config.toml
norm_eps = 1e-05
positions = "rope"
tie_embeddings = true
init_std_qkv = 0.0365
beta1 = 0.95
warmup_steps = 200
Each number is 128 + 32 x the weight over its row's rms, rounded and kept within 0 to 255. Layers, rows and columns count from 0. Numbers have three digits each. The size before them is the row's rms in percent of the matrix's.

# o: layer 2 attention output (transposed), 192x192, rms 0.298, rows 6-40,70-104,134-167, columns 96-191
# v: layer 2 attention value, 64x192, rms 0.194, rows 7-40, columns 96-191
o6 104:075122074142203161135098118110138138157192131131111092129137189142144110135166153131144117130115117142185133143090146141098146133136134112129186145105128134121157088127177158078235129128141118173134171135151104069139167130110138149059101118148137186067138122152076161124167156089165094115
o70 099:140142138128128119160107097161095136158156151155135118137153076137138205116161140071145138151081142099094113135220118115166110087096132158113132134103183189210127152093141103082093158141093084134112120150101097170169079062099130133140154113135110066178090174141169136203131183158055151152
o134 094:178116164084130127153132154109114116098114148128075074123147120097115158105171082138118143095114086132146136139180093160137093104128100142146057108189132100079116123072057078172090130150129161160153179110148165108125136121193153117180132131072130104152100152152177164072099147115100184110
v7 094:110178109143113085169092086124131105137097091117118155128135051157089127111143143058075137127191087192174154091127120117163069151102132159106149144123185169122147136121101128143151117127094070153098125129145156127129125091114093131170177116134116177086169147057181135129157161113200123115
o7 096:122224132119122157120110162111142088110160166121111058167160156138137152125135116164110186076084105087158167105173054159115074115120094130166128152096089144128112101116111124121136162151061117110126175130171157171108118091092129111134111109124090158139142097107123069144101141124131144073
o71 098:114086158133166167179133170069107137123142162089121164050136108173138113056105117107184105167144149093127084144093148156184208132129137102109180120121092073147072135097170112133138082161101075144133144074086089165148087150173080166125122148130136111103140139154112128111149115146118128154
o135 097:169151149130127165113160124165186122155137102115138163163117137075144081195155109125157110192203083071118147141106219124088107108135195117151115136156172119170144178153120122126108135072171139190115090184093165097114202100098131136124125091123150089140106152126162132138135122100109171127
v8 100:063114121161134101125150101088179137122118183101164090150107156131130120132075093130214135149119130136066136178151145144154151127084143140167151133161146073178102071065132132159162151179134086158153105152124126134117189132132124119146128133134137105090164117129047189146168116136155169101
o8 105:084125104151144143097175135142141117166098088138126159148146148141131173109097104124110196124133172116121127083161131151116100131181158049143143119131123172142078131138168129085124134110097161116155095113129115183103076143096159056055100090146080134136150179122145161036088159171090064112
o72 090:093127169112101189127116092112108058091157157146140061132199127139111152121111094158143096075127112118164183128111163132114143149138085157090111121080154145086118141122138220120125144140132178147127159100133085137107186153127157153174124075117106149171118073042150149102146074095169166183
o136 098:162120101060136103102138136121117116129102166108132080133084078139185088116135124136132073136160086194153165085121144170095108086085123134087079129126072115149174123196123118177109103167111088144126080130132137142138134141180123154180127094099154147101156142163167220159140122144112125112
v9 104:116098079158091100142133140167137171133123151142061131163128111143194109114093120137115177162125156162112101147116095117092134139120105087142149110108142122156144190163133133108126137144079161158126115106128181113083212174104152075106130074162114137113082135065154148112166154199090134125
o9 112:142133119108120187146110158126144107147135153117151153098074119091089211124132130123115186128124147153139143114176125162141159120121120128105143145177166096103136143093153149192148146155122152072133136093175126159153177145127115120139140145140076092110119112149052190065101154091106166128
o73 101:197130142090162122134135111098141165137107080122106131143206094096138124130139103086109104120054104073127118117137103074119129172125134070170037153141082195129115071116121090122131149157139060165148099124081127126115038112166141140144136135121116140146158141082181112141149111091106081154
o137 093:040106162103179141073173114144080167139138147145089172101116123185141090155119157218129081102127120106083131096086161155113118109142143110083151078084094142160152188117131095149151100066188168138129127133126150135139132111123145130093166099131140093106094104122121117134137123101121077126
v10 103:173150158136106126161140110120103132150167124128170095106159126152092157120191159129184189119106115071118119127166125130133136144097158111084134131088123135100136132135137162128105165117142150124101153121101139147146140118166134081161143112161123094097132153179110138102130138136129184100
o10 109:103120073137188140101116153123133087126115144147134132121142076135137191150094142104115091143112154122139129180135101081143099156117090119096000158179126101110105102184107141137172112039137093087085199141116097145105186151157137124030106109118120100158056131150081187104117058107148124121
o74 095:176127120157161131078145105155119200181105142124091112099087229166114052150113115111151149112134114129125120095122082149127157124122125152100139083157115166157105124078087152154109077160145181143166143101157133118125124048159071158187155122127177157127149102103106081181111165168150131114
o138 098:103110191098060131143084145139157104098115083139146094127123100137151139133139117112159167108171130242144147127120170099094127106145191128127166136106111055130124141180167066129123122112102139177115115137114143193180092148090154044149117160111092178129159150149149191066161135114132134152
v11 102:091143131206149165155120180132141173160138165031113093130059120130127084113150115157151186092098150152102114198164105154140169124108110159114183102144138134115143106135159151097105129160093151135162099119169118128158088163130169125147137147128165096110131137166151101098117205075101173068
o11 111:113172157136133097152171141118079125109064123197127131118133158125145181105090101185100120218146131115105117102112115135120076132127154184118148126106138104095166123111138132139142094140128130155125094129132149198151151138111142119075108111161180169153142139106112110113114092197124104129
o75 096:167137072095156091105088087191184158159109170161139171131127100115114137091102128110135162109115147074137154144092134080144138115165105137115059168119170179106104104168136133191121106159121161116089147169073137088106157114118080116171165097100045118136196115129139160181166131149139177161
o139 098:166149123175053080076105118127102133153161092097142070132117128099164108147142143161156073101100113157151121150104111125097115081089121075157143161153068076098075104086148143036084157111151118181104151106133120164124133162177139143139122137090101118156116129148114118108069145155134135127
v12 100:158160069121071072121165146093139141139140169183142126034144128080151103145153123112107124120110114135077105129165055203124136127183111090092135137117141189168106115165148150154115151089119109137137173127110118100119164152188133132201087091132163114105100098170113121071096140145218047170
o12 101:097069076153146121142126096093125147119144177169122127116119080079067127155090183125137121164165134164119143083134184126120095121106143106120088178118084130099179121093121142138166078139122173073107065144101125136150097165136121158095135115151152178180186192173186159104141100170093133168
o76 098:100160164137119105108140094139144123068085116122128173135152114159157125110128107134173129123104135090093211107128130130130163058146192116171145133141148109188083084101116109131159069115105199122152092128166127131099108064108129147176107113127107122133098080132165118138113151111085112100
o140 093:100125167117165131097146183129084139126080083127124169077121169123145125176143126140116076148088165088087127176155104132101104142174180153150147139110187112207093182149151096121085101129140172150133102117081139149125097177133165113100189143068079090181194100139131154158156196130099145099
v13 099:122089145134163033095174115171152120144081130160140123117154090121097080150144096139140085129076157137109047107117102114093112135103142127176207076117099122126072120105103129074150185145168090157126113173135149157137134125147127148061189173077106162087161130108142105132140109118109172106
o13 103:147165101115151111155096136154116138162180128161158098156121134099128140152145098100155177113118085112092129114117111122150218086090065136132090119134142080108145072127170146101163144108069136038150101029118069115124108107074133125108073070082096139078116063132137093114134127140206151172
o77 094:067094145114142157103103115169116090126083121083105151110191082101083097102101129115136131141160115203133109123180146113132084130128143101143157140135154232062110204159119142119133149093161171151156119136098046106097154174170102145140123122107086072173162108150074103088112137137132131101
o141 087:165119103074122134092129169072119110098092108118151187129120146156160118115130169121037142162109099073158130128193134153155096099090159126135089106127152102190144073094104127132196116141150096122117131166171194130134116097112075113101163163106140169059157134127102116189191136107133129148
v14 095:113091151132072101175135139149160168170158139172095150107141138117102138145099143105123195144097173145112123130181074137128143174101071077137130162189156155161122142134099146177099113094140123070195114103114166185102165126159106086113103126157167151145127190075132177121096127134217135113
o14 096:158058106128129113122152099110096179128085134142142135132091118130151188162114108130166056164162102184103120133101144149184036141060160073124145151108126124132169154083069131090118120185178154120121198121140138114092157124088178122140128053090065172139112090141142092122099133180114107130
o78 101:056164150086125115177151141133188099137116140123099134087140113214160101141136138140105132070100125092125161112150143140056157134177124168164169084091107152129106117162168145152097135096108099159107162119138116137095127096124092088127118126125185121136164080142107140094091169150100067147
o142 088:128195175130155159151159117120058156158103160152183160116120101112128096108144105106132092101115151126101116154145165089101132171147131151092089094137153104116113113140149084121117107089095162126096102155124108224169119141097098128091093176061117143093084208114148073162183108073135105118
v15 098:136120129158121113102108123136167104172102125120128159117078124095119102114057116118150103103104174066181182122145180098127085155060136108129081094115057106185091171139151117131145149136150161163047114114169164111147123150126081215138112095118186141167052136144143072157053101064150159117
o15 106:112150190140061073125104179122137103122133149110060072095120126096125152158087127091144171158111148122155132107074137114153080145122058158127147119129121125122114123100119141149110094123108158086127152124142062117114169110137185078107173140090075118169145145150112156130172098134135139077
o79 100:088125106113175213104182114140110118184141140113149206168113147146135089107158163154133102123111137111111110205200108162098103131132175150083085140079166124103128172122145137122131151132127116087118128128133157093146086107114099131151162079178117131083115186134148113145149138144189164209
o143 101:165051122118150153143099181143113128153126123117136054185131068138149141144145103096158128194135105175108121090133130131169154155127160100133158091165108121200102091182121116111161143147144101155191077135102180098149119119158101202111087140058127144143097037131076134132112140115100107142
v16 097:099113090133118145148172125080093146181161176115127112069083125131150153126118087126152136067161126103144104132177106119135172080136117172050116113162138143115151063145146163143116090088154179143117094109112101109102149102118145138101040106101107134071148132160115175128079127113124188128
o16 104:185143178115156122151108135084115170131130157082203117103124115084145068112183158166126159129201112102130136208089120151136154137135164110168123088120151125155072151127158134097123094137116099108145107094113116122107128090100072134068147104116111125113065084156122208103067113145141128113
o80 093:139082109132078172082127148147168145065146156131093097142147118215118152175103118162125119140143097076106104087160060096133127130130105138126118196095155120090168082107075130128127135113131114132117163120159152156130165131114149148176130163178126134133154162175185219144142131123155126098
o144 097:074152127107123135129139071194163134162138101156089130150115151127128152128137123021172105130076160173139146206170137114111155117141079140143170132094143178157163134126132108208114154199137196162167136157137142102140077172116149055091107155142124138147149157086081120091113174120175172133
v17 100:133161144133128109118126178124110123139116107099162140127111166130054146145090162062166112095142104146163136134126128143100118152122112155169075134088158119151144225103170150157151147182160113136128149069129117160091219150101143075136121139126135151161092096093109159108169135101124060139
o17 110:144134107087112097148097075123113139181109127067129096079123180098164084115170157159102090100146145142130050130122110194098159093088123168161217131113115101158089170126078085143084092178143103123110144138104190123098128126052089109110082097096144186138139074112114147127118146147087125118
o81 100:136120161104147147095148178168146105119137158128132128186143113111114168124154161122123095149127111128136200162126159065126076091149150102162106075197149148129186139122180131096134185113121161078141153081149060120190095090141157113092171144134102102140133187061180061156155135117184080134
o145 100:095120150152137159092154122069164130126117163159223138167161125138136137173080129125131077117184125148169124141111074108136079155139116112093077127112145152098173090138117154121125159121152108166099108154126127150104154125188152147123120116147108119111140071185102129152114124060173159084
v18 100:161091191090158115105159119097089094104162083200156098066206108148056139099114114163099127150108112183107125115084119139108209084109100157130063096113148135193136163124165148116154075155102131123112102128146128156176108092134163128182162154101083114117187109107115181133101064117153169122
o18 111:147166056142123183091154115125157103150141062084126122133092173134133130124173106141141126099152082092097086105130131145131123142162130143199160100122122150136165082177140155131132138113135168188148104124127114103141080169096072081072125132095128120131102097164085117090101150195086096117
o82 101:149070159112129084147114126201095170130141131167153146111068156116135135135121147115140116148089149130150137166140148139122141101128179076130110135174179062136142079135132141103039140083130163035165198108127152087103123125169160125157159110132178172085182074137127043161127121116143138115
o146 095:111162140158123152124172084102159085137111071143139110073169167141139126144145159072123134164122107116155150070065143137119113170095124110143098162100124153110076180148121146146145122112084071176125042173102144214166175140103081130132115166140148108108100188109169146130146119102164130121
v19 099:112086106123132122140145164151098081128152119132176084123114141145038085122105148119106116106094163160098112133186134155090142143093168092073143156121144162131150166157056151162079136142119149088067134136118216116107119121158191143122139178134132134132152134159117105112155101136168175133
o19 098:144164060156132124112168124138135088120129166139139120089115114095099173119158117104121103154089088109133131165084145093131173124147076030160163087125111121180150116107173163168050132169121125121153156126170093123117117179131112122063124130169173203163187128154118114189112177103094117093
o83 098:161135120116149104086145146111112130151175134133126198153173138099119075134150185129144132144168095139159094150141134130147167146183133130125126188161115137125148167186095094151095145086200104116113149145157162113115090147153094131110156120132152045129125167093126169127203139081110078152
o147 094:117078086070097185172142106116136157124110085062131115181135154162102097077123080190139115092146147136106095165107096130081110145128137175131095102150097117074124062160105130097174133076160127081087143121124127157104122131091154155167136134125104102168144182156139163087152106109154125103
v20 099:116110115201112134193127092113136158181090082126083154113147139139153123090111059188062066138111107140122094094124143141138133164117082165126129096143088072083109132128087148134087121139086168065143100092113170151063083133116156118096105137125160151126118101129137111189102128181137131127
o20 100:107126143096169123134158147180067122149110113094116160104120106068134129131114106106124158099137094140141069141143153136125120141098152153092086213154198117163120128174147134099158146086131140220104074099168122093155139138138082202108145120126063090148170161166083141124096118095169138152
o84 096:114078175145118129062108085097230087108106094101140136108119107148138096110135116098128145176078109189059161119065107154121164159150165095094113078078112149128131114131124198103109088070112136119130151124080143102082068133096108124137087150123076099153066075022064131107113047125119130150
o148 098:151106140132136124121088196138121146150142117090146096161104126146104112123092135132144132142133138070138134154120137062155158088153128151194170118123167125119113115036110115126171145115136100076137125136166080175131241067146139152110136133168225160146144176100168128125147120095167200076
v21 098:125166104120107092089123097122104155135154136109088098086147163156134089173162080101108100144122150132117178101115113102137136148142150155127100155126130099072146130126076164100116178130110160101057127165165083145145075092131147172103101148092126141072132107126137148125096180175110116104
o21 102:120129192089134117131128119152178075126130164150120161171145103141111148101139109102150177131200115141195154104156165105122071110114131107145086131086109147169158143064179115105152144151111128173147148166168118134195130149090101109158119111118112080133110203181096131255155160097133128130
o85 095:107090114134153172134131184091131156066132122148145098180156143087137054137142168123125157131090132130082063132134129186111123149122187092086146135144140129190088125133130164143157076111119129116131116085052139136082217142109092098138145140151127135092127118108085098090224152105160156108
o149 103:146131087180059143168118035107112161177106136107102174055128144145153123124114108172098109092092115112147140130112062126133129124162133161120158113147151123066129164136138087041084142151127135110143157131108081113142143110141133126148117116090150095136119128141129082147092151160130132094
v22 104:133135140151137107109079111129138136108133092137139107112184136130107173065101103155162204129110084149147140128177094072100170155094089144122158111159158147125087109103153140136042163103112130087112097086146078092091133135094126172172125145103085089164078170085130107070125109105166127139
o22 112:053100125159077128094139118132122104164153130064123178177132160135126033105119121147122085166165113149116116184069143122140127125200134145178162135141091111181146113143118132111117155098155196145109166137034134120144119131094138105086137122139113121163103138133119130167133096092125134197
o86 089:161173192122194115151121133114098158138155102145121190123129133142126155121133104078170103121096079143131141108130143111162105153133131104112176151150142143140092210196148137157171112160121132147126051152234144129140122117137083105072082127123131138133138063095160192148113158168143070094
o150 106:140127118106103142040134100119164123161118129159124128115047123111150135168150137168064139069105084150135148036154133150098132143054165154048096110097128116114120070152151117086093136165086098103153146149125132099135143150119119123117137153096176091129092140142156099123107125118139119143
v23 103:117131206136113129135128136099173131121202124119138140134149166128158118100131105152112089119143135154169159122089124143104151084153093078181101182114124175179096121144130095144181138123141095137119102150085163119105123150119150090118112100161090115133096097110102129156192119094173173117
o23 097:196148092121118142107149093126032167090135126127147114112146128164097099173121152174160158118159178051079136058164144136116127107126132101130128168100085070120136133151111118151054084109131152131153138175108068126100128173131102167107166075164106106103087177087088098118138165094162079141
o87 089:109178158163140143122130103118147110150146196135168106115155066113136161128107134145138158049127111118140138154164170115100084130140140119082105032109076141138100124096169150122161197128166109136133196157122164128110140133144169142155093191147103078140114097110105126177140107140094057133
o151 108:104093136099084163116169144114151078153133061081092142121055129139112160121152153134092129140121116230158163136094075140168167128115170162133129113109127151119094193128142135109098137081129168198153136086181149106103095127142129118106144116101125155096118094156185136141119132119140153160
v24 101:145166128175163058099107146098095070103092135118105161107137178161111165107144185144089122087137147151123123167116088148125083111179147120083045092153137180141149152088150128140065183108165159171214157144174138147160084106115091161112124134155138117149088133166154144184194147144124224122
o24 108:176167151073122042147146087146131167121107085141135127093113130124099135106145142125162124143154160120177113106108136100093131192126152149187091185070072109107089200100151114115100083153153189107153118170174132084092124143065131154122060121085098174110129077177095103094107152121125113136
o88 088:097086103167123185098171170101147164086132172076134112142108179121086092104164070085084066150140103145097147166122104198180110077081150100118132108183126096124090108174104073167174150120165114092109068110131147142136058161158074111166123173152121097117126161128129150169114057127152125117
o152 104:022113140110096143136142101123096134083144128108153125131194075120128072181155147162126145104082083159098149167138116075148132110162112090061184138166142160082122111122121186105125131107113079156146176128091086199130238135165092125127128117129096143114134127120161175065122149154097118072
v25 102:111160132122184159087056084111063120109139188160110108085182127143133132157108162094117128119122156107160094130161127087109162137120157100079135091100139132141101129137071184129150064142132113098075182117155103038145138136112159093100159113192131143130157067118165153145127137174112102035
o25 114:136126149125088151164116066146192112135107105138188127164095129129198151102123122136192116124175161173137112127129075176102140134090110147072164120164169151108114108101131165190038191153069115204165114142125172160075154117094133116126116117100078119096143202121126169143111144087117134155
o89 096:102181107090115188163102176135098155131153141141039142153152177111081125168122139133109114158154186118092144053165142162099128124124146116093124128069113150115088145082151151109174112086191171125188098163135094163154149104162127168148157145117187137093134046124194162122106171155088130119
o153 091:165100115135149069113148159096146106146143122099131132110129090104122071106084112091072130128068128091152127146074110081192079114218121106204080104168141168122125149187108084105151114164097133099084137108131168087201141131079156121114155155137091113215156095114024120098178118159146103134
v26 103:150118160120141142091087123154097180184145113153152167139114103156105067171190097133117135094141137113135114091153113105144139157111118095145105173165112108166114157145066129065135185126090124121112191194089133179232118129069112098120108085134155168138124123207089062113158168157161103151
o26 115:112152115097135100166130112119141116111147122143177078100118131116188148098199187116108178115172159149164185172160115123080096153147126109073152089132116130057141133099107139164183087110158057050160141051127130147085110145122162119166140181097145116146158076104150151132168136095176076153
o90 096:141131146177141173100162092122150118203110133083102150135136124173098116175106087129166146158119190079104093136073185124110204119132096146116127107090157165115167166137139125097120172108103167155129067109103140098157158149120096160120051093117125099169145152116119127118131140143111138087
o154 094:124105173119137147133085117101060130122123094134104168151131180068101111131097144054094164031066129136097068092116102097152129107096158141144162137143139168118118110146132172084150126118125134131114060162117038132162139110159124141145178088141111142068139079100146094118085118161087186120
v27 097:100196095157195126129157127199112116150112175116129096140092156116138118163058162133104129120140095148132180122079157072057157179160118106100153174142073143167172087163178137125189203129113111147186085187123122156134091156156088117141125142121116154179135189133151109171103170111084135110
o27 102:114106188120136163156159145091143167100069179102116094159117075148151084169095173167181047087115077112142144108147115128147150110078116172082148144201123172122164143103137127158114165085166118126136134089108203052163124071127124110155089157139085133141115182116150138131115092159110063059
o91 094:072131121104115121148127090152121152129149105130164127140095118121168156117169124115081169212127177127172147131167109109105109129092173126170152130094172082057164127162067159080103134190142094055128098142079116139120108148188078180098127157148124150106140132113146146156138085118189176170
o155 095:158124134083101122102115194163161170134157113107078156184177107129116128107134054115132137105101147125088079088165142123104129096139125132095145083102093172159038113157109082121071100092135140142099124123105063123150200185162131062137083125139098180160094118125073164103144187117157139175
v28 102:057126164107110109159127173141118139113167097127122102092138115185091165108167103129092079159168155159191137068139151130167161179087102085149165143138162150098156126152091097116122221132131130164099153102195116144083137131131093127127133133143158136098122110178116120112091129082161135108
o28 108:211130130137131109135160104126120107139105138155079093159057120089114148132109128114085155169164110027125157142155127071135099140151110093141108105150199105150122113186156132181129132159107115106050165198064115129100140129123120093080111091112152088150115089168090141094181113130113105103
o92 094:064111143132083142146115131123113120112152085086157119143151093153178127170167116167126087104088128117124065085096062153156140110125155116086178134118142120191174123112099095122072118117143099126166107170045171091183126094145126161160126104106164104125131170112130147156116108189149155136
o156 097:089084166087179199121122123153121121119112110166113089140182160139078089074111146119123147103112049120160138097093144155122172168123145123105142105124153141128134131121137165125099122101121121141108142092192172162102140133055171134108086198165103091185164165113189078101113161117154097088
v29 095:061159159124046131184110162115132147142102133135113094114170146172132182092097113136068161137157103149140110130136187132112120127110157158101128105142132133216065149144133174134101130137190111177158168120134133143140152136121130125067123186098103122122114116124126124094088114195177114122
o29 097:135116209103070129169158108086179103159173135101163142111147156121145174160117137128147149151155120135149165128143109158144133127106176180138080072121183166124086047098173079186148180116143151118172132102174123116093114134166138084105138126095142129108162115173082181171131184165101101109
o93 096:086140082110170122081117080124104142081069087094116145140071154177094123109140151255162090178105111106123104132174153115163120131153143148112098158138066068097155163154117153059097087127129145111116119121160102132121148117128118117154145100128101109146146122040085145092092130147051125147
o157 092:135106149172166143116105175143054061160114103150150130152119104133130077084154070123139137124099142096180115160072145148138122089085124123146156121121121141142167143084103124047082108117118147094095180155151157152117152142139147158143126127110167136166110095165202165123120091143177120098
v30 101:087116145069122077082081130146081102146156122125090135128099148108128178133104138196090111129085130122129168150137107159080136165139132245157099131146116099097146080106114142085112138110174085157156123133161119112119102110147136122127084123157140125109136168196057106184126137162164109158
o30 104:125133128152147183147171118108092133062122154155161068160184159186096159147106152148082166133114154110140067112125147072140107089123166085123141116148115159132203153147099155143128057128084122082180111153142157150163092135087146109145136162127142140122115125052122093129114134111168051173
o94 090:124136144117087110129146085108133151184145100088090114105111107149158105168117123150158106177160095176155130088166168134098134155102114105119163177203218126130077160135109100108084152135133180181193121120180115176100162060146186138189066141146146165079077207103118112110118115166124109132
o158 104:083097103176139133096085160105142180086084081144129141121213150090117134064205073137141086114130146124088146111113165114180191121104125136149153118076126098143134113124177127128163189157150102136074161116047144113112159162154109106089152164143164140151108101116100170136161195144083120117
v31 103:088135121165153135107156185148112088058149152135183208097079140070128186108150115125146178164184140128090096123119159098101088188082151186131133168168138153107150136154181130103173081122077160091168181129144166105153108145180147157090129106167161150107118165084118136125159110068154145141
o31 111:088126108128092097154181144127079124133163129153120112106100145146099071111123041137079130200140126095132140147175102154158131101175113162136172111144156072107184137124090131104054106124112106129105114164122146079166111151139136127169066139108131111068177116104107113114112147137140100138
o95 093:132093130135173131097109099113112102088105111086065106088136094187111153125100156186165122073171131164108153118144113137134179102104113149141104143114141141121088139172157231117112179165158143089130158114115132187138143097121126148125113124128167119177119099159163062159117116126095123103
o159 103:122115077068125128115111088159182133095093153125148125222187099077146133171160116098131110143140129167140113134165184097162068096150129145133189105143104141075118080114098144129145103089150210101139158124156109130139161157134135156180137095169138151143114137171154157116155088077176124139
v32 102:105135133094121145155156166115113071123147158134137144157139125116189106111161103085218119096097146120155127126134119062173115097135120152112143047193078169158184149147118146110158088143157070143133119182136132213145142144185077129108151164158095145208145143166184080186137157097131103104
o32 113:122065109147160072090111109122145142088136126137194074090113202167125081141117053139107178108114098093150116142125148109092113114126114140092149172092169172098186148125125095103071100092149151132099171142093100091116157130135100140113146124143176141096163136092121219123064136203158195130
o96 087:166150144126134100115140165230101112197147144088134144141188113148119141103120187130098157160145153185131145106140137185132102096120120165218081104106066149162129088108155111138154107097119086147111118154126146148100109130093155124118092128087153119033103155112131121133125124108137105195
o160 103:093145103136082146182169128090128117159137126101100126133089091075168122164106153073130130057123056139127137148151164149135143119152116135042154138110124117148145135107112180113132156108095213132085101140201129107134130159111128147142078151118050053179125150160145203119170102101124131126
v33 107:110158119096108163138108061103119113150156121133146154118149087135096070174119154138115167125118109130120142091128121151114079160120071095161056153166149140176133099062117179109133119164107136152145152158113138106130159134151069100160129110124121093106183149151094137168158103147092152100
o33 101:103129129146076161068121100114161136060137152105128078122150097115132124111165170094117088130119133130141044142147131172112080098123149059130023123129109082083146117129118070143172140118147147079166071119154119198219119087177133152097140131110083123141154110118118168133133130141199135134
o97 109:089149111161181147170133162146091128099146180121127085129118165161147116096097114139140111124104168100094151151099100069144189110086101138131183136151112163113122094125100186097133204121071106132149133096134122124102162169096148140092098136138190163115102135087146104092134140139115154176
o161 092:138143119093097158118160134119094143141096103089133169113070077059111081126127120146070096147192140146187158145114105149213205111129097116167146086169168162106072147221125121118123099155183091143070155114115156153095114165164140144125110103155135069114046099134113094168163106126079128112
v34 103:188105173116126121174111121127090123108136166027151075101081113127177151121140120127162195158149082159142100091094135142107103109119147097116156091144134107187168169217110129166162181178117103121141152162159166126124156158136091130160152080103188122105143168104068155166070133054119163146
o34 101:108172111105119086130113082110124121154105098133096117159072149069102134147139155108143179218135126115090118189137103073131100142135131081120149167106098097146094154170117120153163131084127115127147109118153148171132090125122133140077126154143111143102087110089142161102095155190090143138
o98 096:085123070097194169175139169120107205073063163128115144102165141133139115145115112099150120097099128067163126094112176139106137076154111184191117110095138144087172127120116085147103138154146140110155137131092129105133075075196131137150122071167117155106118109162140049087127072127177132115
o162 106:152101126183118119133076122171177088089178149114119129100135101155078118129168145171076126134145116216144118125154169132152191087138118148175106117141087149042094147122143158129161146107105090174126090070165146105140166150086155170130176153136118123138124160140154162138156134154174166122
v35 101:110116114134124087103105098127066194160187058089090123140152097080182125123152120097172071119133101079084138191127161114108123108107123138139143190108112151142187155154130111161199136175111143120196121122125124098111116127121110137171157124161128158212118143116125120070116077099161136123
o35 110:161123085154104116098148138134150091149149147128131157125124081140095164038085183184103131124109115176141133069086183097167166130165121094129100073172162110124081122179133153129125078118104140158134127110164108204099125151122128096104088141131090152129176111129160131098125104115113150153
o99 090:142095164132152134164090139088142148186092082120164145135152162181145131108128143052055135125120137132150175140133109151134078101061074160163081209143097154096115125093140094131114107154188148143112159145124102082124139113119135129093134076114062101082109170118124130112162133151110109110
o163 103:132134096151128131126141094156132108094110130148164082121123138089109143244153152132189129105153189026083100102119151159143128186117116149115150112162112127100098095126152150115132158142098128132154125105105181077167126144099084165153058100119186079140133151096087134193079124107083134102
v36 102:083119152152138134073155109113178082117151163104086139104183197144110147126113108154111166084122128057122123168146094125122075094114137160117082124108108180090129145129067054112136089100089112153071120105085121141101148111055064069176073145131191126145172144141090201096101122087067128097
o36 112:145131117123151124156115145127134098155149132162103083137123116107107158070140112176101117149156092180103120143128124162196108133115094136075092112168102123149085110113189185085144084113161152159183099084129154164117229155172130170138139108149098149152104097112180126193120179106121134139
o100 096:150141092124117075149149128152160101108166162110090192090093115070123097199088107110085098111058141129153129155124178097126127123129157110144188147111184078113092153140118131179084200114162136118159127143097084111126092105079184151088108089134105085072157162126127166090105091174153107084
o164 099:106160132148135136098044091176111163129112112118109114139148082122143161121121141128164104122207096145146160081162160133120120165132160162144193092105089117152194111082094080167062132119102116025079117098135136168114121109133127125143062147113150065092113135157072175084159153152158133167
v37 101:133149142121112129134055098130089145121115087131183087112195092069125071068123087150080172090153104172123148090140133132145126127088135165166064114103149112145136111160098088167123125079121083156091106114132084101106125177106107143148136099139115182139071127152139130105108120136114116166
o37 110:147089095147129127112107109157093171133130190167088144115175144157194126165181147145124083125149130171193118128116115174121072110080185213204106149164098098100103137149128152115133125153137067150140187152114083112147091099139141137100106103075149126167087171111072101102104105152135157138
o101 094:129141119097167092147101120075114124143107065180155154173103180143089175157122064137133112132086125145049140079143093118177176145108109058067164111090162155116113127117178132149123154112140172120161072152155137150132183179152177148089146161179113142129131158128126107133104149096120122142
o165 100:107158079120108138135075135138136112179102155084115101093102124104109136104109153130127113105146138095149083100084205099064190154182103122146206110132157184142085154090076120170134143127089176120121101087177119092100145151160174124152151165078124130103150107124137124129108147163159132119
v38 096:140181156109158166122150185194152063136163138108164098102130097126151220116139149132133203192147148152133119122127156192096135107172117107114143079088117120143136129106144133139160064125119140100117128125139181064097141099130151114131096128128182159162134112187128085156176166093131118076
o38 099:100097099153169122094079151127171173117118159151137070082121164137123139040089135129095124134173182117186142125154169162080060154087159162075110138104137122131114144158142089040100169121151105140124165132056125160132099099152061134216235088113175089056182125161153117115126120138103093101
o102 094:143123170116109111129228203143147148101108088126092185134128140184166101178142151113090183132135122141085102114106103061159159123146141125078193107174113116101151120211105144188111165107184178123134098103125116148182131148142112097123131156122058133150127143161137134100125132120099089145
o166 099:179114122132145126124142122117130091151135107086147109153108090072108108125221123137185093161115098116159171161115123161143132133099100122197115077173107130141094142128124147187134111130105108098161099069195175064060066082125179098122147148140134151082096102082147163204101144158106147135
v39 098:136142158168114158123166165093115087100100129086134106123107120118160141109133087092062152119154133162207100103135138114061139140121068142137158126127148153122193110087126094157169134097140123130098141122145135060157152140099154180119128087141065118084125165092136132103095129156101090095
o39 098:185112132061068132158134131135184130169117089156187076128147104156162114103134048135161198145144133117163087162208084182162123162130131127107108125143195142136112177134084122115122160196083057156087120169155108165127089136127060082133097117167064117137119139089161110134101131147144148148
o103 096:119192149086164143143106092157117126095098172119141178118124150103110135072098132119172137152159188112130090129041130039185126127075113161144144155160072092084066087130122139120139155147162143093096150130132106144140152159203091086143121088151143103130167087160054119115160101165133140125
o167 095:091119125181201125104128159109135141132130120107086111125129125089102212139175103150123036142131065155104131080075155170136184082160122083090136101118187122178132127176149143184115080109140139113121106114137156092124052068125130168147139115103069052150093140135169135183137115105172097134
v40 106:150118081121160096086137147109173087134124131117134201186120142132070113127175123122150110166122120143086087093152082132133223154143130100124152131135119078039138157126160115153177086088149126131158104122110118131102102107139091172115131142079113154137182097165121090122086141132115153100
o40 106:146143083146146135146106083139164144085123121125117144073123143157115155216127140114113097106156132102218192150100171114094125140110106123095115098134172167213107157089096122157054145081129099139120158174154112111195181158082157078118136143138143104101095149118139122121197125089122114111
o104 098:076114177126088137135102172129122135127097099130133135114131131112127101058057096182097125129145112166108133137143138088157132101155184075153162151094097111132058100094115168140137098130109197072162136094131172220060096153096104155154143201073152132125155127147086122118089119172083131152